Weights of a small GPT-style language model, trained from scratch on English Wikipedia: attention and MLP in parallel, 6138 steps.
Each number is 128 + 32 x the weight over its row's rms, rounded and kept within 0 to 255. Layers, rows and columns count from 0. Numbers have three digits each. The size before them is the row's rms in percent of the matrix's.

# k: layer 3 attention key, 192x192, rms 0.176, rows 106-159, columns 0-63
# q: layer 3 attention query, 192x192, rms 0.173, rows 107-159, columns 0-63
# v: layer 3 attention value, 192x192, rms 0.118, rows 96-142, columns 0-63
# o: layer 3 attention output (transposed), 192x192, rms 1.25, rows 96-141, columns 0-63
k106 095:146104046156108114122157111172152147172094114105193127091128121149127142109099128186161123121195131092162176080096121099129111184137176157147137127102102165121140099127119116146120040108132174
q107 092:100111097117127142147176157124095083076119154106127140232070093150150156101096087173137161167147132098134155160080129117110145115097117149122154169141147048125140155149180075096132138106133126
k107 089:197095179115126089101156176163143127190112134135117118100140137058147046127194091145100137152154198131117170134112136155174120145139132067121122156139131119130060105088106092195103141130129125
q108 092:135134196137100159134119158083169093144128102145133135081086089058098106118186171074074134105137172121100128168188207060148171160117104096174107143148096088122162137137119130140136097118139087
k108 098:160200159130113118175085147103167147156180153101151143071183107104130095058117104100139142134149056135148168099135120182140131134085130095104200123113144120144124174150084101134181105123195157
q109 094:163123151153161107162158133124112142185100119174086119122129127166121133147141091078187134114131130093124139105086146124104137189103222080140089123121123156090113139126153155176148090119166148
k109 095:124130120131106170122142067172123142150148090116159023133129111180109104105123099115156113162135123088162163142154099156172097149095098121110116080127123147170087091151134093122128183109167109
q110 093:135138142108147188118119119120115105081070155151052109153132108165104187127092201114119110101067136132110140145088120097146148151115165143133114130146100126173170081141158115159161150128153126
k110 094:143092168090114128100083096096124186155134099106151115120127153086122121124202082060104192083188127135166115144132154148080154150138171076116127116120161096149094091147146072133137129076115077
q111 086:093158161107102139085094171130141154088100144120181119107122156091106099129149074102098137141075090158173190127036130082108135119114143190106122119126129181082159098171144139175074158167115115
k111 094:158146111129158118168096062101154134197099139182111120157092143118138142168086171117206112091133119118141080111061169145132173110103125149098138136167148124184123168109192145104164058110131147
q112 094:128138152109139133077145131138123113059085077159164155130148131051151083055104148109114109155141127143127119127089088118127096154159180151130203128154137125125151164118129181181123094136192118
k112 096:141067162155029150185109121152154089103124122134108161212189102118187116138135152142096090129147127105192140166140171116097106149112129114139201093169193138113121103138127091088112138124172114
q113 098:134144100162139092242126115145072122151179107154143143156143202094129114129143121052093118127160172152091088145061156152097120071102199152175098047100089130091143161118149038128068168218071135
k113 093:158120120157124121159110091100143119187113187113077154095119100150143121084136155133168142112134156125068089116161110152113097171180149043093149131130125063121113114158087113132116110154165135
q114 099:146167089132180086090150112105090146130056182104079076115134077145093143175228172153137102098132110091100144119136105099126128098121135129099161123147149080179139180077141107142094114124123093
k114 101:117145127098131121093134105085131161163116130118164133201104117107129191132157159169130158130169123100086147172037134176122158123133101102122113089212108148116068174142146158218051107100126103
q115 093:131147178136077078102118076091074084091107185121146144121199145049145143145132104164164160108118118187072146099104105140166111107191151142171158128147106165100162126132107131150137143121120141
k115 098:136062131096188164158144126090129127116122076110110132128128052147162122154153195110185146122116068131197096115151126134142112106064073139108127116090075132154153084146163139098185119125141084
q116 097:146100148121116141128171186134104140170094129144135122147148169125102103061171122067180156126139099136182143143167126145137142102146137097108149133078143111153111107150133190101079136129163124
k116 097:108110120094136149082192132092145139119146159186087163109130128143105131166054082146138100142128091107143063145120117133113132091070102136117155126153148137142112137124105198124123123133153110
q117 096:176093222139096164112147117109147129109124199155050219091177171089195125138180100152061166112141110137114141112185117052108131152125183119139111085161126137064112151098102111131154168165121160
k117 095:064116127131145125170163127095100174128111106137146133145093189118113156136157139155131114086164176163189139086161139183165116097122114108111159081125139086173135140112130123145156159163083153
q118 102:099139105150117103116128125125187127141097096135138160085094128103076155153151088120195107142135207129129127159157086115190100146102139148137145117133144130132154144129147179149166151139130173
k118 108:095152155137135135067154186093088119177105074131155141115141151145138135136155102197169134151125079086133115141130122098131143128096153116128108107151087079199119124110090074034109106111163170
q119 093:125135113106154130189114117150122171147115119106110149131071086075140081207168101114203086077130136145125145145135106190183117105115154092116049152077125126139145121158144190147201168106103081
k119 094:168092106110073125164221138108180153150088135180188127087167140131129133061105140061119116137077141136145059135111147115152093133128132165091142136168099090135099076151126161095081109147159059
q120 097:088129128086055127067132144137090148149107095082094097118056153120107112111129162168098164110116174130147144102213124126135100158148092113192178147146143142053127150143062090168112145079129114
k120 092:126096142162156120174102173093161162128162123132174087128156089053134136118088146113159165154120141170119162106094113120132090079064126141106109122134110207099087121125149116140158156157112148
q121 099:106141144138089152098118129147080171084068159124140139074112097110082140132111147171113199086192128177174084126065089148136111123135118107131079163080120086136123217136116144119087118104145132
k121 086:088075155142114149152059097111131117129131182117180086192131182116131102165082133105166083124133131158132121145092046099110127160098123137098151112123119170122076112141139140124154122146136105
q122 096:150076147159160136174168127147111137102106180079137159135180100095134143137097166174094189135138107104160080104134109127104117176138078121104146142103122112106154173119144114129075171110135129
k122 095:129160175166121086128112150091138172144108156132188090126128168143117181128116164126161102104138172162149076090163107189063103088102109134098139134130130076100135137185106145162102066183135099
q123 089:118156085164116154100185116160120149173128106053150163135163106118133108117112098085172150167169113106108120140141052081103112118173152155143160131077123158112123133173062082132163105126126151
k123 090:063134136082115141127156107109115116087123167177122160111143167124113114100102085131072123079124082118086139112150067164107187036076099094104137125123084113125177129081152187118137125094141114
q124 090:124112157093084190144144137129132127172163167091167155152145066119160130037131158137148141122100132085119093130141087168166098123133114128131140054142071107106108138117171225087092085147108138
k124 093:124123095191118134116107161158112192138112105147132101128198140167085151085124075120134097168097068101098178094088124117133101114109122093051171116127179153124097096117142066120153158109173204
q125 093:134119091131137166101054119163147148133127202166142096150126130149130152138136112157182117104111138151143096095129080104128150184083137083058120187128114110164159152140105112143106109092137132
k125 094:087095150166164132136130186162102082138108102041034166140181090076144121101145083064173144132160113096127112107110097193097209108077178192075111135121118143153132128115131209144075088121116137
q126 089:143096103118134149114120125181127144127110152144154152147137089155129122109113099122154095123077139142171051179122113127103082124156120143147180175124118090069174144201155122183147141148158130
k126 091:151114117165077096113140133135133151165038125089125121122071095085135094133118137162139175115141053100101189150139127104165129122174134117127166149154118238122119106118095167095140122093152102
q127 093:138075157111147116134167083124102122161168148101137154165139152172130161191149174091127107133126115131095122147097117128177146188164091090160111074002134225118110154177142140119208085145138095
k127 093:112146064192145127103132179128038201120154066106084112123071131183125035155180167124132156161169105105149139117121155098179141156119126102122087145147102056169139109149061126156086125107094072
v96 096:085075107112116188072152123155141163115129141127141116188189145157120108171108158145156130148119127080076125117143109120073100126068093062174158187148151127164094124119118147114131131122126073
o96 096:141134093126160120034136114107121063139090123120082153138113150167126156107181128097098060146128060158142200150138172077092164146106125158167102129185118136148163168163097120156119103130108100
v97 102:160105126144189136176149105148104114050160142135099112146112091140110149080093071151103180119128145165094136158164084165118074098138150134110069122085101180041147070165065094110148093110100167
o97 097:116120149114143102152130118127133156144101105157165136084075145117101105102128119119132145141138111117153135076084143128128185098119154113085104126156097122171066187119116084127183136096110132
v98 089:102127151134096094128168132135178154081142085143149130128055083130088120181167110075109139109131103094155175089060110129147176083137171143096102108110103148125186091140118118176122098150076110
o98 090:100128108121156174104086126151113146166140130176113131103160190216130135090145217157135113096132102177166135080098065159104052074119102132125106156078120083157130138116120227143112082135121079
v99 093:088189131115125131105135096093078148108129122154086147048188107118181202176111109160086109139147138170160130128099088081093121132113148180160142115159103137118122103120153121118143089174106136
o99 094:102090111136161147169100150096131120133178169128106132119159094148128098156067137137133062123109178106112097088171081105103202158190107151076130110143091170140139111207179128082213134085153126
v100 098:196166175148124112147100124120094120150122119154128101081124108105112113120138124119071144158138192095064167137158127123144126143194064139110140116081131147135094115124115113116163131177182160
o100 102:121158116107074147082099070193108088140083111113214067126067042177202105134095107169179162139108122121131127137147100158112126140066082123172158111076092131095118134122148107130131213111142135
v101 092:089117059145121156089160172148149096105135150144160145156168073112127096145133073115148165115031101132160092158141113201138108177099107166108132091106097134105164152148178135146130129085123107
o101 092:143148201134112136093133084114118156173170143102085102125107134131160138109126149102085156110192130105075163115116166137119097179140126095094100121126176210124128106150094115101131117143155113
v102 087:172124133105081145170132116116119115101130103098101194127109108109077116154115136132138146158160140175178098117100141136134140075106150116145127182098139122137147093139123095127063118098142100
o102 096:129176139118130156143150176134110149128123129150152127130129173115097151120137162154172162132146127118136181151085112151187126174124096145188087104157161147076164186134128137104158057140127118
v103 094:164085163151173121197076140160225118150104090073071146128129175132129118146157131133145099158141104132100215026069162141153126143093098112094095076150148146184137118136108163090126065134144103
o103 093:094116162121109071109131133126085141135126172160147097170079140099090169105107106185105134146111119108145132168153134180137106107161139101122135098123102127101153118084110162186142115056108180
v104 104:105099094123129157119118180145114189115127115178138149116103081131115148122159159191118213122130110130130118136108118120092170127128116157127144168100181106113143113155127172070161151126093162
o104 099:140134139133145112111128175093144062121138141187112152083187133111100138135117147093126107153123145107101106120164119157130132142080145124132134174108143171130156095103171156173083096120116143
v105 091:146114120129102137168134112113136121191113126169109165174207140124137109090083089115163151073141181115152145120184083179034155117081158121039181086138120135155134135154096160161087088100107157
o105 086:106168152165156130135156162112178160123124128131077132098139124112089187126128129124040231103144103101099060128069131141179174180130134067079142133134065130093115131169143156108166099141164108
v106 100:190135096124133120171145106158093104144128118208138132158126119086131155133090142109169139104090128138124156171117207124146106114126133119122111148155163071113153183070146143160117097104086127
o106 088:168109175133112101080141135113138104164195182086126121113188116193131131123085067135085119094102086122183144085126104160156165181104110116123142109142172159110078105146102083134105073161119180
v107 102:131106156146140153131108076130108096121163101097102175112143118132101118104145187147082079122052147121152155152106174133123141133053082125138098151091149109138165156112184137147138105125134132
o107 105:098197082129105105135138168083146173152119100158201105094082131174106129143145052166143134102104112161133138169142124120084168111161106122114127128112163145163124173143117149104147117090116157
v108 095:136201136165114091138128115168195138056128141190158159144108068168172140141112122090132131136120112129121151116120079184081157156157092099108070092127122162095140088041140103149157142178125149
o108 093:106120091110104135128156128097145124109052099108128167066175164052124155165149078121171084131093105134070089102137179143135059170143154195138146156129130144144143127118105140169166135144133114
v109 094:086117151106191140170171194099172090127127080094136174117145090143106143086188081147085093119066142155150135114130145063076102103139133118145111134089150087127132090169086104122033153182122185
o109 085:091113155157097142136095161114121145166153155147141064177165146109073147143144084131141178103112100182187057165104127105102140163165131025139129102117145070127163174146148127111071177125095087
v110 102:170097180095128041060165134092087140135113171094204117147174128127109082163175132070154143080106084112109125120084144077076119169112106127111139119104119123106110056125190136087179094113127094
o110 092:132165154116141152120128098157127117162172070151066177122125161108130144149163146107108098138109107088088173124152175146118150108115124097167166141159177094132144153107114204157082143161088128
v111 096:123153150158136119139113124114102200159185158111130125117146068150147141151138145160193098183109156170118125123147121161113125128097138122157111087136121166109145114229128156117115170102168188
o111 091:084132126091107149162156161127081132048086114119122125148141115129111163134096169105134140154082143119151118153178157074080143127094051078164130140108161119179086098181125117118150129123186133
v112 098:156159144186106154153048130169081094154104152170142147114179069064155149115135156104076101118162102152119151107123145098104154143091108124120175175125157186146161175120169136144096126097126213
o112 091:113105088101067178203152174102168108099149101146150145171092115144080141131115111127150108124148130159142138078163149160132133175134147119120124107108130133133092088148121229078129128151211130
v113 100:178117163100116164143155161082115174142110133107127124118171134169094180117125128116133099110094170125157157203162142066111115139105124139135162141162088135133145101163200103106138157105158098
o113 095:127137105149123201160103152131118097128099097154088185127058071135102164149133115136104138121110174114116166161104120142121155177147157094168141112108172096090157095133110100137110144107142103
v114 106:134124130129151119121121160165155161077194127170110133129082103168084096110140143138169152140128113111149112116127089100120127104215129138075112110089127079157150079105106062093122136137139155
o114 102:135094092115139170124145195139124095114037143080178187110157144119108114120134142106141075103117101102115184152111095088131143128142118114092104115125109136165172107169148063128105120107152175
v115 090:130141123163161049159133129113057110149147078145106155149116092144130160130132129124162117150144105173112135195070158127136111125127108145204129077092150101142111173137127141135135076146138106
o115 091:141150166115114176115153124119117091134102169126137128171066112168143132088100195105077165131124091120118135123120142169102121072143146070162160136108125102115155091105143087127125136148133124
v116 099:127136186149154099175105144082100143152105118106127158108169112059173147115130100148072123107166124109117131132130126135157167198189155124163119132160125125092164130138092167075127187161147065
o116 096:142147148130117160113167204148111126106203118128117108099119139141096101137103103157055193160144148153125116125119132079113085150087110100164084088142108128124123118096164227119158150127027185
v117 102:183126150124161125170104110083145147089145110098131138141137080142136137127131108075131119096153208138093136123195130157175122166150136110101103105112153078113145234069060165096125114195120122
o117 101:092125164170153130159149124181117159154133169141162125148100156162172098144110134139119162110082117117128073114106140139117104128085153134134064047116086092168130140168105146157176176181101125
v118 101:128110071122118115151137146141148178123159160177132095197072171107113105158157191135066093098149101132082140070154077125101079148108113117122130091087117124122157116157122107121121115164089167
o118 087:127084090118137182130107087130159190122107149135199167131086096132110186099113155095163102167098160134164136109169169136077206063139174108138180139152141136140147125074143112120156151089129154
v119 104:064109158154123123120125152142149146074092105049079191169146120132070170154116113128085090175098194100124178091114159108157109133118167160112146128109120100202159140115091115133062152108135136
o119 102:137098106122137117175117167154201150133129115102144181163125095071151127078152124084189124120114106154158167194173126121035167185108087153168112145112097124089122164119172149126125120161113145
v120 094:073167114103057166144112150088062154106098144147148118161124122093132197112105138169192054183199108133184145073115091149083117150105118135117139141104156133191096104089060138162145187126122124
o120 095:170067183148185085139142176170140066143077090123145139170116085087125126163158125062147135124129116164127143135152130176129132128100108160175160152109109043123123090085170144127125079107129105
v121 101:179179062115128143097136159123179101197115160193148143098062113120091096111012137133132150104160132159118118100075140149178075175159135058126125171150174091133156107145143140161125111064123108
o121 091:081130115099122109091109131125141167166133102113089059148140158119137128124121152123106122184141158210147145115129098135139139078157179141154154134091077130195116129140150108163149080135092094
v122 100:069170120109109143073121129113107141170134151136149128105110101108177137197126133174120117142129122149101104157135092095134115133172089157167110179095053154189150126149068083101175117109176108
o122 095:147163014112108146137182077182146110087149104097103173087116058140127065101091139123116158143161142145115111115130158122105122098138084147118147150153143126138121158152112126084181140152144203
v123 097:142097129106148161069107097134096191077113129171156145135154103153094111098169102169114184160117062155148160101153096146097115143176117124142189105137136124113176141151129083150141084101133144
o123 099:132186154149154085111164122073144115121116105106142120100158147093134142157079174141171092043167163094108121162073104108133178092109183138117074191148159103137127177106098187150114106125149054
v124 095:168105091142135093139102058152113091135133111136205123162090148115101161134143150095133072126119122068135135123172127139035162155136118144170119130109140135170125158117050087112171066086067134
o124 082:131141076133071104119102151137142144149134129147116133159124092123151136178102246179094083140146121154122156212087136105155136121147103136147133110141150165133123137109100132182110131143138119
v125 102:159160175152175164097071074110123131162162169143105139106145188101133109156120191123150077123121154148115113138104137089074139142089179096124175145157203163118133131107129161179145084151127133
o125 096:120124166114142127142169142157099138157179127115082102110107129159119145102088131115098128175154141131143150130171138119137143135153119178074137141139126116140140145134116168097182113143139148
v126 101:117134171128084134132190128121110178069122149134075121181159136058151173138125105152121141131131150175086094164156120074135123135174151182132154129173106172133095116117169182133117169179168178
o126 091:139177130180147170131084153108149123160101149103229080137129043086138137085138112119133121149108096077180134117108157137077158145080130099087079147139130110174167097180172141134141082118109136
v127 100:096117129145097154131119068154194151133121138163172107175169132132120135098161110144130124163165096182073185120085131144150148081106120193104068109162119168155174138159102145118124184148155171
o127 097:139117102162118176108085138075150113115155087111089148172114154162131185145139140152181135038056127109134154159156177133115058170127111051100116167131152150150166093116132121133152121099136180
q128 098:123159093126143161154135129134119128122043158159158131121065169062124086168091129123124109151160142139118111131070157117087167159087093142071149137155139126162079182146111117131116144173153109
k128 084:126098140185137101065123150114137151167079130104099118112152112153145137167144171109168173135127142103100130107117152229109127116062166109110104114125071131176092121092151122141163153136093157
q129 086:176095091121107153174079130117131108122060105139157156062157170078096105156127152165131184086164189131094100141101152168139140166232108123179118078125109172137104098169086120164100100104071190
k129 099:146103123114121160129100151187146155121081057179167119150115133117150159134147228100137079131123149126057108125183132134102082124149090094105114137092106185173109130116153116138113114074137079
q130 086:076141149203163092101096149111101173113181128109096099108156113140086147115086167143134153132167135101144099138171101102107134096080118154179088063143131151112177092135145158125183044098106139
k130 108:157164143147139183069128087187114112130177136069126132115151099102160132126128076125126127124114151136176181095087133131070115126129095132122154080207122071074166106060133108105098154139158145
q131 110:104096192165160076107089145117139154145208093099101130107139117169115133121091169155133164123113062124158152126154118127173070128100145106189142115145149081105145081093180170100148054096099157
k131 083:116153140168156143123120124166141140119187142099123146104123076057165127153113112027140169100108161145127111114094095113033130158108128125099189128157177104107138146057108153143090106124153142
q132 066:142167102132135161088137137127132108107082164112170185123147101083114161098118180143089136144092143113160108196198136129162150081083112156142182094162062173121156079155100088132198091099163129
k132 163:127170111130130135170134113091103140111106102156131113123132191095131126143116146113141126108139156152092082164124141141163117152122122153089160204121184157141126158134146125105120104106112150
q133 139:119165070104115191148166093146125148091078173085117180127124139073113119122176088078128122156115183110130101137133156129107166143123084150061103140118122135140153147207070075158136151186121064
k133 068:147164122125131153128143129132115100123189136130124180123115111145142120140063068100145114114130155138117116126122087127053155181143102108085109117133187112090176141066137122158079088142083102
q134 113:130183084166084126171182163067154104133119141089162024113151141134190103111098154068114128081102127148162163107154108100132168092145086136119121142146092073112127145167065168123089135158172119
k134 110:114177101155087152127099102092120127139106113087141154069111068086161120146090126159112121076157090142149105100131116136181142132111102111143157116130150087110152097070178146187062128122112159
q135 117:103130126084167173099189109106127152074123172096143163126144151088132143183190085091146139086035064123130105163141145089135127122126163144139078120104145096192181097129107148085067110108122121
k135 116:105112168164181128135150167112091128108179087083081113134132105081163107114110144119103130074170118074125152128112115170072174148086113122119102119130156088075113082168086135121165121138146134
q136 109:174116124106122163105180140128123147103114139087089162098133137095116095109140118072162113150157196075108127087087115188096152122097106108157086189120128108046129142131122092168096160042173128
k136 105:077141140100094123151129139072143113111080145144198150090171189174098078116132186174127095164069114122131102084146147123150105126160105146120137128115126158135150050143162107140162087111146112
q137 106:163118135137158170196151108148102098105106060174215167135155113184088175158143138093122132160140166089158128084096180150131108129118054121113123097146104116084101170158125106115151145169148056
k137 111:129139151163022149139151087104083114142136176135125112120070162137126109116081120152170140189095115137110090090117051132152097131100194141113123060141102123130122116128135126112115166146091128
q138 112:098079134093051159127169077122117154107133176154151127195157179106121135127131047182093096111167116139102103110130177122172093133115113144038127128129097133123128136108126145172179104131098118
k138 116:088100125172127116113133099087168119139092121142122136086119155079104123179055177116067095139123171152081130143107121137137105131071189102132081136097123176189140160126130124141141121117124127
q139 109:123139163154126148104094106144107137149133185130088124088110112135185152145174134082063158141106173082125052136087155118142070151155138054114129153111110092121115144189107185138134134179089154
k139 109:052089103130164123181128121123122140160140132151168129106096099157103119133102097158126168106171064063081138137150148156142118065104131120110101125136129082107102118187192118121118151134133133
q140 114:139099063172087177080094181057161104093141111133110107136125096108162112089080087145143151107166119117132108156129156091146160101098188153083114187093119096100121152116199174144148185128116128
k140 112:143093133155128095088094106134122136145079079175169087139130116149164090144162056143208123136114117102114173140132106119103158122112132139162145143116140085153144162138119157116188163090158124
q141 114:117138091091103112155109143125131190121106142123179140146094126168124155119127104046121058095109086099109131151161100137182190117077100105101157120112115105152150116090152154184134165171128080
k141 107:104119128155167122136126161090113134136188190107074112145174133083065151178133124165145095111125104157142169127186129097131167085108203088102161109126159142110166123105085192115130143117133137
q142 114:095101101141069100130138106090144111131119093113111116142086078132150141150100093112137169095137124117113089144119196156099180062162085116129129167112157123107142172120118124093039134192229125
k142 111:125119096125117143143136151107147156110094151170081157168160086080157137137143134142110108116151136169155132178149112112051146160133048081085112182080137194135096123113133153108079105138131095
q143 112:120150068149070153112112071106093123143136154130093166107077120106117137160143182129085133126078119067088138054127125116141119189173103150092120134084096071134170080160116157185075122127117106
k143 109:226060069129187075157091112128103132104102134101158116133167153157147132118035149097131064115125165064124151138159131169070117118096111142091158159106195198131087159176123087127114123097093170
q144 106:100130115092113127113135169141077172151146142170061140108096100130140116131141175123127106116169131188094116131193151142116098081153141086182096077208089128178139123128186154107096139103101157
k144 104:146134121104116146122086146082064098119181131142173144185159129190126064114178097168083120077146140154188119070170145196150148063089151082138108095109134109127150142094153140140079081113116151
q145 113:200151154134145076137181123109112114162120113107075082128112142111180188157156136054129134109112161142115037118198123116116119110090186178139133114127185097127088123114157125106176132167142148
k145 118:099116134157112095159098141123120156115183178155150170126120129141062104138100124176102154109170165113173130111107143162132154084081087146124107154179088140171125121143185146081143182161156130
q146 108:079157152153097134127139205174134095131169185152086144123114081124110163067140097152138163173168061117116149116112125175163136096145123146135122100149133114140122164122167110128097133132120183
k146 110:146148130128149088140164099154137109143141048206151069133095068112158118081102118125129100161178116104083117107077074158143151069146119147088117145143120137114110130150096128077086142186104114
q147 121:157153140134155097108203175080063160194107091142131154129137110095100200143118183090106080158112115114071105164199115117115100136126152046129127147106078111134091109108169111111117120114119089
k147 113:172090110134114157155154176087109091075141153094112152118106119114117066180178109158114050114085149119106175104089155183155139154180122179109115115125177146038115129086103162088079163146096102
q148 102:146104163104137173100151207112124124164129151127065205102152080087140162143095082113128099154148093156133118091130129079104139118088086107118143088199081125079094065194137109094147118106147097
k148 100:157155119104119150124092155151064106169164133115091119117124126157132091158090079136122107133134120133114169120147167097109108137172092171114146106063072137130156149140197123154141184108169153
q149 109:103108142135139135104138141066160153131071157140183083175109088120136084072120139086138120126146070111150131133136102072114104122172068165169139111152118140142193120109057135124075137159149143
k149 104:146097129074107136125097107142111146098105157144203090153169064148099119126172134133125027109140175156092173156110094146129079096120095178137146128123121097122164096151148162112123120104072181
q150 105:118115094091145108136138138139172108146107188119139131155127067119113114087163127128135134134159099147159229178146116139075145199167143095100105123172089117140154101144112105145170076135110011
k150 107:113114133117119157108134072147074152115173126116072179104182128159133118148144191068138177134148111151094180091118133190171092132132085123103095077097150103117215118053152145127104166163094139
q151 109:123148073069172101099055091069162099149090124138159151175144094145188114167171112114028076096114127139070172168126126098180149138148198184156080125173169080109154164153130130140080113113098171
k151 108:139107121102150174150074113154143080105143121131077136133134152146142151120094095179196107166165137156096113208074113117109193094135103100098213166113166148126159105164155110142108113084130115
q152 110:071151092145175143158089143131116177136138141129169130078106205168099124088148144099115175115148099171134075131130170114121117129160117112170162188128119101152124201034092136120079112097165103
k152 106:113202152126111087122132112076152162127103142109126131120135115125158118143104126133188147150149073118073095133116052161086143126095107112178087146105127194068193124166115128175104113126122125
q153 104:094131091102124152036149156157091154090153104119132035155134124097159147120133143078088121144088147110133216084148096135093125145113095119124154098113128117091145110111118173176184146083110112
k153 107:117124113021133122101121074135124089070092141082106173146113081115128091155180116158136126155135116124128150117181164151106143093169145096147151122143140106146097109119120115101140133126137124
q154 109:107094132150156174123113166146117100078156132175171139151104060069083167105132107170095086179129104126072133144081133138117130132147126110127194114154155151078110120152093142133129094128126178
k154 105:125153082102070099102111170122155144076138083121108083103146137120125185116103073108114130192112157116158140132108142106170104119134121084124161078193095099130135147140120140124195112115098126
q155 109:103152097132150159100154157115174125089066146179155143129186096080123147130167132129049136095194133101126181128127130162096107152110105115138158117121129158100145129100054099119100126142078179
k155 109:163191163119118109102127075080094109116106057121130139096147197185180106154115125125141124131065161164096108129146156118144171121145152133158131105143091131181094152163191123116183133078103075
q156 108:145105092094092179146116125089156165131148148133136072156181153091184108152161145175102159165145158082129130102177099109175111131130131114095159171119159127143087095109150096137105144126052123
k156 103:119149167165123150097052089091091112144199135160137117097072124166146108109141074079138112132088093129144080166127133153171160126092180176101085155074125066106164130090099080140121131089132115
q157 115:090143115168190120113106101116099158138134127070151150045106149162117116098161138123152129162149151159137089116179151076108138090096103142156103116149129082155140156147081145095133149196097079
k157 105:156092116111114092151179147157132177117153115110053125139079104171100112109075173132089169190102066130102172115145109152067134164132098132140183139127109154118134163114097182141132118116106108
q158 110:100082156115091113121130124140145098148074128202096173092090121062120066113164107147166093151100102102144172137154134118167131090128136130167101137140139159144132110186140090114245140164156128
k158 106:148155086127084132120135132119085156120126114085151170132130106145172099134118150138100210112149123104135120091121167135161098120096147219124156122136090157127069083166130097141159083106104173
q159 110:158108132110131137100127060136144173122135157124106091124124127135163119124080163136067104103087157132103125122183087143134111126093078133117166174138130163125130109116123154088173094145134133
k159 114:174108094049104102082106167114161106143152120146071153128131200101105114142107131160163123130077112135141141112097082133104125143078054138091176150092163123088150124188129117196102154106082145
v128 101:148104121177157086157138110126220125180116092091165130166104143147139110119081119158130092118093165150175150120089195153122122098069138090135194133124076146118139104171125126136084140201129117
o128 088:139139181095182095129148132151129180123140173133167184104092119103086114166135096147108156105174128186173154112125063066159084117126089155134109120161103116149147131166124096111196101156098067
v129 090:124113125106123105173174094123142118153142154161076112179119102151124160147128069116135120151101094175156120125136176067164136153151162160102103108192121133094149091128128150100129096152113168
o129 083:166140126166078140138127085180051149164079138104117166162124162161139161178090144168061078125097110201108063136150103107079091090142109117182091122121085105131086129098122192172141127135128189
v130 102:099089123091127207136059103174139080139134035115136138077137130140127159072204089111158103134108109154150127132174132093139146116122185155135131130074122173141116099091111140185108116136088086
o130 090:119167181112131098082144148132107157140158230122170151122149153139128164156107108127096127109112132154198127123074168169084079132097148151127112162158128113080169131134170184089108135142096083
v131 094:113165125134108109115128155168074161146126085162187103074108194160152112110180178118178193149082085148139122157107116094184104149129146110142125108133135097091166073166162121117139092111121169
o131 087:084180157102128057126083154104134175139129142089135090145160124128120115172109082099164180107136117122182071168136118125113131117091156146065125174134144096156041120111151134128126063108130109
v132 100:198122130092102116044116148141122040165158115077146140139152057103125120132131152155180145072097121143158091130117097117141133066128128122132079105092133115141116125226145102152097154153185122
o132 089:094150125107112096106114123166108131120125109126112129135091188127082108112127163116124111090131113107116178198118124119179122099159160134127128136135145076090196141139089109129156125074118129
v133 104:155082071105146158163175174115171142076112117113118134154139121099151118117112161166087093163152149212157159117084148068123150096111126149123180135150149134108121115104131114158092063142091159
o133 092:090173106147131079106181120154100080164103145104119085150110204118152067138120157104148115099116093146137128092113127166149058110206126088162149142085149125091093143106154130096165161113102122
v134 093:120129107107092139086181136170177148082107068136170124166154137117127124190116102152086206172134117139134048104137063120103122106162227172154077075112145157108118105123154142053085113130114155
o134 079:107143178153133085096137191114127119146161171146125156105089105192142148093089139107117075137138125100134085164159112162131106086129081107114143082082119103146109119130079133141139124152139160
v135 097:087095150116152145107142184128132126116136144088122204111129089137113113177103106125164155188126099113108115210133153143071091143136198132144119125162138125154100103141152142119136137148137138
o135 084:155115090144062089118114103135123137158168105176106153125149126079086124129197109194138096208131176127148115188184177203174150167119127083157092099086121152111137125137113138104118162120136151
v136 102:145117122138180077175101109163151135108128129133113132112110107152113165108082135143127154175088149050095097116116147178051150141133184085063119123162118137112117082126154142149139179144140093
o136 091:101103161061142150121187130095141096102114160088141135174127137142124070153084177151193044138150114151187201168098145111128182096172146163187180185115109165151116153097157110142065127117106087
v137 092:150034146142145147148174087130039147074114144134081060112161221108121196165135113089114127122118069144123080168201113139121097124135168132130102085121098117139057149123142150159052136102124099
o137 090:077124126130097108110103172129093146140138117209135178159088135098111174129142150151081132115098126090099083156152130109136122100102146135110169165114166139134101070112150153142103156110089146
v138 083:133142137123104172146158078074095088091139101157113135138148119064088114132166151147060155151180118126169118139151157119182073052149161161096125136187118143156155139124103089047101154162104172
o138 084:111106120060093164110132133159079153137149124179082079131122071128125106137098124078103135155077110196134176148109198128062146186120123160167174111115135088138094120143121185149153107144163101
v139 094:172123194128153079125148145184110174145111115112157187141129124141154122148105128155153181091159122048165137120186133192044152138089095145131082097085195127135154170117169130178103124161064079
o139 086:111089086090104087123143205103101100171059142092112114151123119179175091153159082101170118185133125156159124138094147104166121090123124115177118064105139164107170082135129210123160158116166195
v140 096:110103141137100172109165137095155077132159103144170156155161091123130111139157071103157093107095124111157086088095132127218140108142116135139107159129095097103106140168169140090092163170115117
o140 086:060118136094212119171144144138116182065133131138112136106107185140115141113133130121129145061108087136085125148151160097126147181135114104091169125140111166096176188106069087114117115140114154
v141 099:174094105105122155107123121157140135077129099098136125198107122150119137170152083143122103159102121108116165122118064188162129104127093112130119151123153197138084110144092091135131051174151134
o141 086:164170119125146151123118210090172103115042155111068170077170196123169103113164081092133137116078147138139107133076081160123156097173175136129127142160125097142182178150136074079068163112074150
v142 097:122123122125165135131078062093105103151148096114145093100115141126101180093146065140116149108138151202139090106142154114220145119115162127120130093112119150089127107133009074147080088155134104